From a checkpoint of a small transformer trained on Wikipedia.
Training: a variant of SOAP for these matrices, 242M tokens, 3695 steps.
Each number is 500 + 40 x the weight over its row's rms, rounded and kept within 0 to 999. Layers, rows and columns count from 0. Numbers have three digits each. The size before them is the row's rms in percent of the matrix's.

# gate: layer 5 MLP gate, 768x192, rms 0.15, rows 457-487, columns 0-63
# up: layer 5 MLP up, 768x192, rms 0.152, rows 457-487, columns 0-63
# down: layer 5 MLP down (transposed), 768x192, rms 0.143, rows 457-487, columns 0-63
gate457 104:513436485462562561520446431452538552540482456482525515547495449498386501484478558453530528496478530511453510489470548456515540478478557507501483480473464467474503506447436414539453513500420489
up457 100:439530495485559505491509485513478509500459533478566487529467457544475467558521487538586511527470500598415550452480526503463524508571451534554494472527466529460513560530555487415478528577500458
down457 105:477544461485446544505467471519470496532503554462455478476450483487491480514503541479449594615513527552523440423591521558469488408480492472536495505553503550465538481456515543427485547509572432
gate458 088:524514488450441565522498488482528566482519499507483463559524503584496536518427623530601510509520520474582536515470503564572577540447469394533484456466526492441521485505527439498492458507480475
up458 094:447526535479542537466482525474500506558502544510454493560503528439541512462477513484557476532501528467521570530526526540589436561519533503481481444530481474475514504495428466511485504493500528
down458 095:532485514497500480466535392483491539511534439550599528486517515541396489471538528481448517471458589497457493426522502502509517412520455475530509495466471483560459522526523534475558569482512493
gate459 094:478549420487513377487494499494544499436550539432512512411509469478516522539487529578483423534529540461450449445457537504513467521547536474450503509463505541567626478501468451484521464501470510
up459 097:530548531596497548538531486505485530486474512514527541477489553505494493470481500490549527484448490415524533552503572471517546476503494483505475581522475468546416512444575539537498507455559509
down459 098:496529477453559468502525549518473430515545478550521487526505498572516514534550515514546503558465482536532561541462433470473497579507526464468501508491471566508530474488416464544484559552511453
gate460 098:527442470491493465547493450529477540590452449458472491531487477517525515511440588444479531446480492473512550508482588499517557499457549512543538517513439510443540530431515555440575497428520491
up460 095:558430479546487365561540487514486541583440481521494501494499443530515535502406481423506444502467485488458505510474541502503490500485524470439547485529539491533500382428504562449484526438539489
down460 099:468525511507496511491498511481493464465612553531454518569482507488529508493528425505516419572507526457482518488524480558535469507484506497528438431460543445474488523484544476516531425517524529
gate461 100:499470474465571524549584495521530521436495507520534447524532388454544494488548524493468500484544534501550456441461413513531483504486515534588500428540562550524569512467567498527462512445460527
up461 105:475542447526522492583504579504557492512552518525493497476470550464486506472523548538491444485497529490501492517477513517482443488491505459561472536471480504526456459458457522465541513552517467
down461 102:506500560422491480482483466520458535506484425543534519502518428538518492530469590514535543503520557517569490544478504555549497593425485485528483435550539585442436490532501509520477455468503537
gate462 102:504497542547533514568445478401496491479455487532496486510580458493449533450455469506493496499531463469422508539561512507597537574551544430556547404503478472535522438463512460556431513508529525
up462 101:499508485431521446485502471526492463570457379503514466477437523525539515444420477519525465556502562479494467473511488481503497413542469382525566513550516513459489487470495561476506503496511434
down462 098:554489468521489508546445499457515492526545512484516478528465490484408501520522604533561561501452504456496457526460549519518495496480556484447469446580503469572441442464525442506479480525527574
gate463 104:528527478473477546489421472480508551460548458517452463505508523528476507522500542583500457443523433517500576543508488500549468490510457524476495504470500511502502507467413519520529519444501467
up463 100:510527434459459544475553454491500546482447526505549541522529590475592472531558515482502527484442507512499582415465489449386424506496487532585515485515493475533472528523549504501475536482492515
down463 102:555426484479516512515423515538515532552580482506588452497527506448438483580442491500524529517514459518569463536517585465539465543597560443513461519490486455533466521484510479452529457571571512
gate464 107:481521466493536488515424437520521447500532520543531504557522431509507521535468527519495444486466401480456449540528495448524490460499554554399530621538559441508476451481437415471518504543497424
up464 105:508560402502550537574455492451482460513498455577529506445457536515508489467514503432479453478511479465477440540506527560505519472488457484504521544504551513529451503572454439481588434520545554
down464 094:520517542512540463446522522541568533458562509467491489542546536451402489485575538442461548467465503469506551500510511490412569559463508516489539491517515529439449507422479432466516415518554500
gate465 099:506462532472536518560529540554498521457589526505526515545492501472500464480457519514500477518478510485494497558470482517515556560535519478497443558539582453466452508487499493480499479526522488
up465 098:589476483532522491506553459565456528449553550559379459447439511510534447495549501523534496483488574496506508464505545459445484498528557498483480491476488542519429452558446520534526473542530486
down465 101:563506387514528493465500548489492504435507497580448495500474509475485575428519506525531476461502498512486455522483477472486566500511562530537467437460529492498492483532506478483500522496574513
gate466 103:631532524586518501476540529407547569487488581479480427445507480489486486497518510477503504574456491411495486475467544443561556505534503491450498520522487510582591518527548583440505503494513501
up466 102:479542480504481402509601493483542497532486488462516495616412440606501495513541537492475554507557493497496524499455463458493489549536493467533533491483444489503488509494507516443470510561583603
down466 107:484476453511519485457469408500456439478538515467423516492468534478568493523419459519460476527490479483542520490489537451537481567524484561487587533477493498501506513541445425504473558418512455
gate467 104:560452535544511489510494427567529508532520466445528493534462500527592460507523538474522495548513554458407467569510531428407488486531450520517470541403511534442506486525527517499493526538512490
up467 102:433544535483466501502548482536478481498526464534525508533476524457418495486537501503513497416444479551544543469518410528525515441461483463518507486429458581534546471479508491546500493517456472
down467 098:447483477497510555506487543505464479479514449512487427562517489526603544477522520531493473513562536434575461454485515555560464525534576549570472547512510518511483437520537565445464441511515537
gate468 102:501463499499567500541477503435537459485459535523507507462484480491549457505496509443520540549540425559464491469544495541531488465505490577460439408529543458524562456505528554483464490554504506
up468 104:526557500471542533484487431593466472517467496496528468531461500521467454556446474546491511577490559474540496520433553456479509451546431478515437570482542526530417534469420513421446492487480484
down468 095:435530523522459525508491472534489466436494494528535542598504489469533466528598488468504503487436500565532547497559479502511458408535478465535524538493553449418439475455524454497459509519482504
gate469 094:490493485461521512406538499529499486474497525531524457433510485488480538448536504516478478445513411521540448492467488519447516456487488505510447460465485539434503505450609577529449546460572550
up469 104:525490502558476536505487486447536470569473534491468442521514454452489486552450517471524495531559507524519558450505522491509466499531537553494508593577441505511488589536485560479540523548505542
down469 106:469500521477482519438461488462475469469499500582470508463458488571508447482594503467538458518599508513490501500513500476530511576508554519513527492469459485548506546475501561442441483468494459
gate470 097:468484447459513517480532572496518549453530514515479460522465504488431574449391439504526512468501504498544465460526523518469557508462474501536436482508443567491517434580439501479497430467441503
up470 095:538513507481501477445491415542578441545517513439538499450418554481520453501481559481564466532559541546492490510562512515492459473508505526467519530628449411496474561467510538587567491460484501
down470 099:468575467450517537500505573490515553540477505491499461553558473506524421489524472458510518487507473549491513533494568454481476556512540519522486523491510553522501504531466495510495490483546569
gate471 097:482505574523532489474554442501389599476490527508552504519500522457482540492484503522510570488533513477461483423548477490545512463571496500514539503487489493537487497534442554560532479447448455
up471 104:479551450418521467436573544451490512503519474530545479443443542484481388494471571461502544492534489498423561418516458515461507503553517449525492548429399509471484536514463528565448509460493451
down471 103:481568477505501440496491408448500467545528450527540503509540512484483528512518453515476489525546393459529474450429513492497464453447528542500552510561493550490560431527538453563507490458497494
gate472 100:528514490503528388539534516537534436485492518554504442525428569457539467484429484457505523514566609556461550492470563500461581533465534509510567486542527467514478522561491535508528469549421491
up472 098:553517499472511483546517491470441547522568477387497466449512489482425530510535462554538545501456476504485449517545567530499424493503508523535501521493514520504422501463595480464531536482533497
down472 098:491495521453530505520526553496481529516522558526442480538492434485556504530424504463507437442526538503463456571464474531504599559486486486499532462558531454460545490510492506518438501479440497
gate473 094:500506518523511501469476556516578494466480493578456507545479465516543501496490490545484520504489445598480536561523545534494531418497488438516528524525555467616533449542509499484540431474496514
up473 092:516448542461438450483522510461441466467497530487476441508416497515448449545543528628463532461506566440510472462478517419465429476513501545504535444541548485550457433539542450443451557510505505
down473 096:559482507572554525542515480449557522516491529463480406538496465476496452477493511501527478527476453454490468590451561474524522383422580445532497561507470521474509477463554467476488546540477585
gate474 096:571448470455456533469429594510507445440546533397437489521509454527530483468477507520508547519522482458523534526476543550475501518452551511555440540485508552531483528518482484453406480552503466
up474 094:431483423550548495557427503494483516481479478490464458454479475571427530528475473570485487543451539503524451493488432454480499501544476512464547489516572499505480506513507544522569529497546543
down474 094:538478519433547509460526467568522478514523467440531516446491483501592462521553550565521499532426547437487452475514523518492508445509524505502490478506431489456507444513504460545580503469441504
gate475 102:486503554466438474502537523460485532533475566572442530538468477528536471523492487432547522445541510477423515488427442464434521594498499449535566507511449491563517504467544514493458490516414492
up475 098:456509446536482460529453509455562518483420449455564506498564575480507457478536536460494434509494545503574496572525561582543466451459436455496489463515481478458496542528509589506524574550518537
down475 109:513542493604501536512539420543463506487452531427453524443499542499476492521521552495477437505431496448546546490443506528485505500531504486478567430453491520481543575473584497492480511543482442
gate476 105:493504600482498450502476519509454522472443500597498469581472467492514502551521505517508536466540478534495459517501504501529523535468494566539489541485541513498558511537494428463497479557506550
up476 100:468497548508517484460508494474471556477552472465487503503390439526543562547516546489409555546473420502465480558525487490491511519529475487516533577517558604453422512597568504511483436514504531
down476 102:508467469527483450443472495453541496530496489521468504551495548515538503523474443549554525563493517509516503440508534426526518425477554508491526433538520511557536525507486505559442511440471503
gate477 115:517447587501539531509479486487555463518539485483518447508458389460510531527481547458542518458522539517454507474411510499495512564427446494573502465542495493522524544477476568432561484539393579
up477 104:530480486577523349550477524522564508524464559501536516512552531566488511563513534518474534456501507490495484511569440442489565450497520476515485541511480573487515464447453519503539487502480509
down477 106:493503560484454446491510504518539445470551498476488499433501505440513526472509542508482502543516556469512482495519462469458503551508541513463582522467436521478462494513467446516481522464550482
gate478 102:525526495588558444519477472502524484498450469477536567487525397533496432537540487534475445608430498485401488529467530438471433443526548499469576468497435504495509534486509500504558492448544552
up478 105:516489506500521526432433493470429477473580514555550471481405523523558563512497503456552490555517445546552468465520450503504478527520474484512490506450490453546558427520401546527572450483485536
down478 097:485559479494508472519563462456550549499489472452505528520506476583452506479516523527507525534549490568478497478534431496384486534518467498533528479488549523512466499484579551512450549558543511
gate479 097:516480410516564511533497444527550523506565521525465524471516419477458545567500484463492497522500529461481493493484502465439500530465466520526511466513469460511492542536446464488439549430434450
up479 092:577491460477526468523469492545500504510540556537449525477545441436406526536510481567490504497445526518523474500482478483542437513464504425437496451490467474455532503495493407446467512519472461
down479 100:482519517434530547468536446462509512448492424413584481494536518470511534438482537516518489511451449557493517487519519548475558536472513429501514510504461532508449505409496534470494489516490521
gate480 097:529501475505518467506492473476434490470533560547545530480513376530488546463512461514513516483504538500474480541559527475453553537437523490504541494535460605482574496455537496569549465476428554
up480 095:494489503514548534453496421459474520518492541481506498491465492487428521514474559536536456438424515483490498473523554539518463544538445521518454602470545448487550518485463496499512562480506599
down480 094:551529485488512520575469592444447471503522477519550507489587532541480518425477456518552550494463506512473552564453554498452493540472555522480502446507578480518511457555534577502515432513497416
gate481 106:456472466402569591489474555544529431467454472524419428489468591549514505546446487482483507478445524483487490441530478528459538482513510508521531549470503485478451398479525487436479468500517510
up481 108:425424546460550483496470455515563523499491492475504477537492495517499531483506520462432537456436405493493487491473595420497483514554542473471482464552439539425517581480478475477534491432535493
down481 102:472561496475437414545474457518501498491511504526485506483465500519495571486405505467505582484441517437492506579488461439511548526486489549448513462519465521510471474538528532505420508514462501
gate482 098:476482528512461490512450469600506477474480462467486523543478489551485508524479571542535487489479518499476470483445529496503510509495507516509514424460459520496435465507458532463539508493522493
up482 101:515408471550551519524434491466508513467496458526491513450499544576475438609415508487446484502465565526536475448490502487580520521490481495537505509448415582428517541552551516508480516487512539
down482 100:502536493467467443469544572469547515461522510447517459499498511462520541494584544461502540475479439535467524507557498437477496423501466494483554482481547483474450543438499510497456490491475534
gate483 101:475570410442625445500495546472468495475500506540521465493529462523511517482482438557528490530495537525526400529498516499492455496437590496470484507477408551532551526522516561499563504469502466
up483 098:445477512515526446493495554412487535453628446505543502531518546520542533447541568531476461518494520407516479529512500528525476517484508456439488509566460469444535507513408517517436459518558453
down483 098:451512521554477556481404492500469550539501472574473544496558452522504477578470478518492489529421506509503481480419510509472477476465492482577538521489570561548511545407498522517484497511484494
gate484 103:409523468546522552427437487515495426513475585530501534491479554523510465483504538471532516550551501491457470528514561619492457430466550473506449509488519486476523516466541470545441491611514543
up484 112:508551438514457494536565500510502506548478520486496521498475539529524498513463467483501567524502445450513561510554468561527470458525511522497476548466471483448489550489518517561544480541427517
down484 094:484451469479524500496509455555444492547545513447497511513430412497502449497469471488428464530501579528444452528485548456491537548496494517548424471565524505496538552442454457497494512553476486
gate485 096:428539482463551561514498470435474512476484439486513498580495455446539520521431500434506531530494498500510589446507565507504480500507542496439522517536488452530542449481547438450487495473502433
up485 099:494456460541412503455458460461452537462515476476475416565479466446451522516494510483450524530489453550476541513538546515455525510584494495514489527423520448470525522461502523465554609470470466
down485 104:478516458449491536515553526517533465539539433452465471494518471444601441465492469500546500486516508535507525505494507506478460469566534555491560456525400498503557555564483510572488412576484402
gate486 102:559445456472516502533512436435486438448444558483510533477533501547571505485559528431509512467424536484499466489565434486488561438483429546529380522503486489452440479598465505532462537483523526
up486 109:447444537455563554493528523521450455555524462471465548502466499484536541510503512492469478464537493447494497518481449487510536520534564415469579532483568498444512476514504450486474455537502444
down486 105:481542528565469458526517486502505485433478449466504483429516439477500531459504459505554463445447480470525552519555499576465496454471447504458476497546475511508457466541464499496594490515428470
gate487 094:407481550559568507507518510548513460521547489483532590419523491511511553540457480544478466550557498436516514562544500548479512512590501511514508533523560517521523486518502540513452431625496438
up487 104:496521425552461464497503407555470562488470416508480459526488471507444522459561555524495546486448459503456608525502501510522467502483499501448528610486519500521582498477521479465527524537521564
down487 098:495536528529420487524475476451504405503501471463499475545546540498550499528496463451509515513522476442514480462490487542512582538545521526468479441532537466520525493574404520504507536497530517